Each number is 128 + 24 x the weight over its row's rms, rounded and kept within 0 to 255. Layers, rows and columns count from 0. Numbers have three digits each. The size before them is the row's rms in percent of the matrix's.

# gate: layer 5 MLP gate, 256x96, rms 0.359, rows 237-255, columns 0-95
# up: layer 5 MLP up, 256x96, rms 0.385, rows 237-255, columns 0-95
# down: layer 5 MLP down (transposed), 256x96, rms 0.16, rows 237-255, columns 0-95
gate237 109:136099127121143123127116129073122115074155098134137142112128112145165125136139142170127137159124125123125123135150086146165144152097159146122113143108116194095123134115088133114086094165148107123130114081109126134101103101130136132155109117094131100155143139129087120088152168172149113175
up237 099:124056122107127124082106156160081148159146117111099124129170136136089181128112099084126130121108114131141112099113130114117118167094115149130132139165154140137139100129121107161120138135092092130105119136110176155104121141112140100113125169136146126107135157109146108180147157144171153129
down237 106:165154107168090152126068191113151156151111128147157142137108134116149167148143124148141144118077095141096141190133135129081118144112133110155133113159161133147132132134142132129087129156098105106138164142124121100117128120082122145132111158115101114109154145127127181126127141166112135123
gate238 101:132134121138100108163168187138167141160108126146167112052136124103138119143088152136110170107123147115163123127149090123131127164096123151140129083116121147116108122152118112150143149168116098142091153111083145106143133107094148145141124143120126100150155115129117096166141126147154119168
up238 108:109135136133124126114142156120097164140132146130088086116110104160146139131117089171140084097093076161110118094140097161126126102137130095108134158114159175074140135127113128079106115129137154102145124126106157155122108110104164077114103109096139134145102123107153126115105127154124089130
down238 104:144166119125112124128113128118122121150127110100158119134168118144144118158107172142122141168143096157160156148094130152116137176155099143150134171136118093167117155110135141107105139112135139076131123114151132123117092120180146143165113120156165116131083182134164135100145089135077136124
gate239 095:140127137167135110157122139146124111135119127134133134161129163131144156154131153153149116098131116107127113088168133158130129148084059088118091124111117126092098161122116167160124146125145153103130177149121143127121106116161161103142167094138105127143133117076122141103062147108092108116
up239 109:115148158119143093076126150115091170153104078132147092130167153143127100141117118170133116099107135142127105124168143066168127115114119149097136126125114124136131165130170126135129153090125131138109140121130131099107142087158129124159100096120137142105069091121159145135104147164149099126
down239 097:133120102088124119132143092166135107132133165136107147126113126097080122163147122117150124110121173116122107114090151129103103112166141137128095113141148133117107120138077151122101119131163146163183149134117114164092151189142122086088133141123089090156167120090104109130120111131102139129
gate240 095:129170128176155117137103120153181119161105123134082183115157125139133095148112147134140109153093173145123053124153142146128108129144117111106111175138083141160162168129140124114154150157115121118114139152114120092113089117133150106120123141156113088126113122132150127106166127146132103136
up240 098:089152128122137162110140108115137150123064125145129094144132148111122165099104108103095138118123108079136147133080113129164078133126088166152142137097163157116110106158111110154110108123162138140122132154151115153128134123127102153126102109099076132160169140125088120164115092135124163141
down240 109:092144159132153143078134114166118122093129095135134112143129143130146119176124131099146121094172147150149179173147123137120087123117155159146123125136178100119122094142144146152146124188133139168159111151147080105112137134128155170153084109149121102146116103106146146124107146140124144128
gate241 100:148163116133117123134112186104132128113127168121086142120137127136166121103097190171144178144138135096094112168132135123145117131132117126154129175122156152129144126154143118131113101105115145133103126101125164115120127136165085148101133101128076122156148116126122206112103133098144104122
up241 100:130119176139133141067123129147152123134128093181101091167102123138070103116102150143114139118151161107139126196102143078146093146101128100164120123112146112130086109150131130145132126155111104144129133122143137123109138127130132140138124132102104132160101113137092166084068129124113129132
down241 101:117146106179165146130125109097163157115157166160119154147112157136148131110098094123118141129180129126145117171169147105147100096101126140104162141145124122116136143140106130130134111124139114166102098162155148127131146102173153123129092141126198185149136154154119143140122140164154145122
gate242 103:113147147148150102156117186139124083092108111102112122134152070154062140101092122131152154117144097177117137076078102122120154144096136123126153144152156142090150123135117120111159120137122119124179117164132102102074131155141143124110140132121136158121108109123128125124143132129131105134
up242 106:136158156100113101156158096124123080081132120115148142096070136100094171113129112145141122138117120139135138075102107136142164111142161083136151127123146127105161155128178136183141137119133134113128113128169102132136147124127154143156092104158165130105103118110108106087122094146126103109
down242 117:108111135079102093147130138106133131124109137129130132104101141117134136121079144167132105116144111138083104131070086168113138102117149128134137142128097161111142124127101161099120143141135152121091139132050123062115171140138077160104154121138165128111125108119120098120107141101112128127
gate243 099:090110106143136146144122108127128148121116150131139145112123118143176147087109141082146128100151135154136121132109130152133127162054147149140124144110138138140123130127115144126111093095125106135147104144096163166111117135112158155151076084183158098127108175088127112153128163171132163105
up243 096:127127144089109160120161107131168101115140137087119108108136126109164119134106122131157135143139093158135145129154150179174173135122159172137157075150147148118126089153129148095132116102123118145104106112101122139147101163103111117092145112134145126074142134104159136078122127115122171162
down243 096:135125128159131105149159113104125163121134152146155126107094144141148116106144142071120080115071092117120136087143100163115159106073134173137110117142157090122109115129144142118122104084131138141138159137147129122128117110115168182150118096162095086129122123134128142136146166130160142093
gate244 104:108133111124145143157125080094143128103140089120122146150082120117121139128132165133121160149111158160143173100110128140145146131084139150165116149149108145146082147157163131112113113137142148123133158121104127095088076118084126129149102134161130145119121140138107132109105189090167079110
up244 099:119102146112107117143113133159151096121111137115102108102131135143146128162159110162097074127140124119081115130138128137136123145133130168126137092103084206137164105130140107131103108119134144142140106130133139170116124137175093134147123079128103088154109093131141115136134088160098187121
down244 106:127121138157146136110136140152143147130114168111112065130103131150091117123121132104156116118087137103110102176138141145110146125144139162125096119152150120122107126126124117145166087149119149182103130139106122136101156122154144118118178046126066142110150099113126139143129114152110112081
gate245 108:124147133208145122111157129150170127109141168176162126117113163136148084110157104127099137147114098129169124159145142129130130103109147118130167127133090124138099177127177138149117147145145134142081162140074132132148150147120143146166107108157116139117131124115127084109108147137148118149
up245 100:156143146121123113132112111125112113121131130138104122142103138079127126119121150099162138101131140149100077158056160123142132149132110143152092120149147131107138056104135123138177093118129101130168100105093123134124174097118139118126173112082154146150089161129141138156159140109105125125
down245 097:155180118114135118114128107111160148119155133157125086121143113123110110112124149115087141178125125141107157132124183141147178099098143103154174100141144142097123098111132113148137098149115079138096111107086141129147107126092123170108144107160129107119109138090145078143135122113093157148
gate246 038:127141175101179163084180132130114116144151132100085155167124120146108195123120143100068136119137103109153171157115156116141100106090090115091133149142135129137125127134148135138161127090129125104123130099101159119102127140134141108129113144084158142114102138142120150117140108111112136161
up246 036:122099082139092089171103130120128138099105114173154111079126130104139079125141120149204115122137153158099099101142094150084146150158161139165141108131121124120153133128122108109115123154133130144122121130144095143156120095111114157131138125182117120147168113121121105150121126140147123077
down246 047:137118121117103087133135139100130151073093106144139132152133119124134102140144135140179105139104172132128112132129150145136148125152134139210129136072089138131120151107114125120099112140128115118111104139101099125165126112128111126143153127172043107139147095121152090112135139088121125098
gate247 096:151160120137114137143138169130168111103133156133137140146116120147124089161128163159092125144121115175136099094153097142143154109065128065179159110142105140091126137118101161143121174107141145098114138104130102124113082130152128158104105120137158171163111153133141130134127108119131110114
up247 106:122109163103125117119099083132131147108144154130154126103131130126153144116156148121191142110127149123145139148134115132129092172143096139076119186108114139158101109139093119127180130102093149174125119140113145133146154136117089110145086141153122135075145172135118100148149171115110135107
down247 102:120142101139088147156105077113140154181113146170142130131118168144134109090139129184127148146109133114095105147139128140159133147140121115091118132127158110135124105145180090114102134149101174117123142146098118114105088118156126133097152136160079115095108121095154123152126131105149075122
gate248 102:091117099109108146097167142154155126144135134109130153129124156096125111144141140162150171087102094142150138171117136067167116162139123099127109141128172111138126129103097149174093079150091142120069124146124099122108108128124137152107132159106113155137147132154150135130097145137099142155
up248 106:137097091126125182142101148113104112155090088128118130118157125095124136130127146132140130143117157132175130126132116129136125112113151107168065157111139112115101143094155141113096162145103152134139119129167114166105109172110139146148151129082095142120100100160096157176148127096105123170
down248 092:140142160149121087169137107107160137129160135180125141109138171084142140122109078078107142136113110126120113169113119138106126097118106149142149080135132150163156127168131109126150069089116135117137094122111113147144153095126119151101112142157106131087155136139140121106157121134160170109
gate249 106:101089100141106148132148138113125134112181153142135161134135181087136103163097124141131155152159168138121139107105104108154115118124116081163103087147106101140099103076111119116151114116165132146083177122125130125139179157108144156133150143118107147176151126134141131117121113145158116138
up249 109:103117130124108145152161136109114101124141122075155102131107206168138138158168165125095134095123110133152137131132126123103139144124137158094122096111178174124121119154133156141117122156137141087113114117143104118108081145139164094123090117114115174111154130111097119123136101088106101132
down249 100:109124086165121110112141140087129113089134113088119085142123120065135121121080137108141118120105136130162142123114123157138088144074147097120109139121137169113157142172126113076144128119119135088175123179075087110140126132095151156145145096129131119139129125106113132119114118160133132131
gate250 098:172126145142109122108149114090167133133190136119149112114136104125128099108156094128124117131159149141146164114115127088141142129087150177167124113107167130118155158158155094182169132153110109089119112144105151145103116109113176138126142120111132145119104175139073123131145135104112130120
up250 098:157141159111149102108065133141157148139068129154098113088110113099120138143113129093125116121153085124124106114116092123163140153118149151146156153104063115146145123133113134112168139086163092139133141146121110120133123118096111114146130199161147119125128139101105109119137151121107165133
down250 091:124151134090127173133131142138086071115115168140139157171120118146096090122113153127123115144090152141109128121106113145144135177100111137118093131098131122154079157141124094135116141131118148146135166136125144136096128150072145128082118078122159155131112109167132154158134136090084122140
gate251 100:115100107123142089113087124141116158141143160137096150112150091136115086092173128162126120114134110141145145100115131132143142115135105111134085176137084175136121106180148145111138154144119091160148155110149123123140074141153120102140125119148127079126121147117126142130080115113129196130
up251 106:106118133121165118120121123113132173100091133138122117117129144121079132113166171122147101112151175173135132158129128128134185115151157146118142113070076114120160131137151139101101122116144117163104135103128143141139145100125190143087145086144122140151116126144132098094118113169094110144
down251 097:141099171097119121144125127098092134165187132072118133129138104156156142107108116138135162133114110092109125118098136117122074107117123144116145127083131112147134137119126134147122135148110107131157171194149099109090128133175127139163102150152139102151098094151121122163150112140168154126
gate252 106:132123100117070158101144159088096119133117122128125141104100146128118161107104096160122170128097175160169107154127114135104158083115134103137118137107133142126143134127173158145122174141139152158160137139126073102159119129115153157126157126107080140157141144138133117124109146110161170103
up252 101:116168166148142132132118119102143109154108108159123153141137106087129108155150158135100137128110115097125174113207112100117120123120132172068128143125122098127114127164136141144143128106099125083136117091111139109116116171122127136106141147076145078116135123149175133093119126131169116147
down252 107:159162090112138125120116113146102122138140130121150103158118140113150139119108122139111136136101134134136129125129126128149080163128124140094126082162097120128132103146119150103134098110075125102127095141100142091128156105187101173172086146088109107135125072106085123151147140105086115091
gate253 102:110138118119115129111119152122202116114138096130141121079087145145146151109134125125123116128114171114153121114159078136189154111128126099136127129134102125111131124091107147173185103137146167147138142133111141136106075158118172196093108132122122139138134118109127137119113098108135149107
up253 109:147124174102127146110122154095116130119142089115156131115099118131149111175088096096119124091091158118095146136133087111104119139158133102133099115142124100105154095144152146128125169144119180104120136133136134163123114080147110085140138107172119161100119123157159138103112111136166136180
down253 097:094126125165144184119125105138127148116125127187079100176116100153095113112121175128079153121159125139149092097125158137127131138084139097101137143141134096128123119167153131118129134086131126136163128178148135115148139155144152144139134115153102145097143167108171145109094131118122136157
gate254 018:129132123122090060115106136154137130131158153128145100155119140092130115095157127146146152163074117116122128148162138128153114156118170169117181134167150147111113127124109180123151154108129104104124109138150109153110118171146107123092155122110113066150128091154143154115111120133096121131
up254 020:135137137129148171125127141087133103108127135149119154088142122167169150148130128127117101144099123123103203135134163101118149103111133156133152115123135091114120134113106189092118178167127117108119131097123130143148142142153149112088117153177137133135148198135124117155118158154144113101
down254 016:124102133184115125125165154122155166148138124104142097107126108073084103141172100147096145158148130126111123146151130144103118165114098167127125127190110136123144120123096111129097132159122133095113118128121141129103127162142135191156134095112138100121070122111132101138116114150091160128
gate255 100:111122120178144110116092160138147149108114112137124116119128154100108132144118125127122119129107122088094138123095154146155134102179106182140091155133122147101145146131137106149123192145131140142111106118154102142079071132108155087143130162143129152162091146110105132144166109110164128087
up255 100:140122137129117145129146141098123100140160140126092148141117119102141163145109129087080070154110118156118119139097180146118118162157148159108107156147088137141122154135169142162114185152168083144131130105155115124158098154103133103121166161092114138133102124132127134132116118150163116162
down255 097:143155127152133138149144138195134120126128119099161120145129146108076132109162155082140148124131085143152113130134123084173138108107108111140103108143101139147102124131129142080116194112138112169121078140174140128116142129118120153093129165127158163148127112125108152169104127132135165140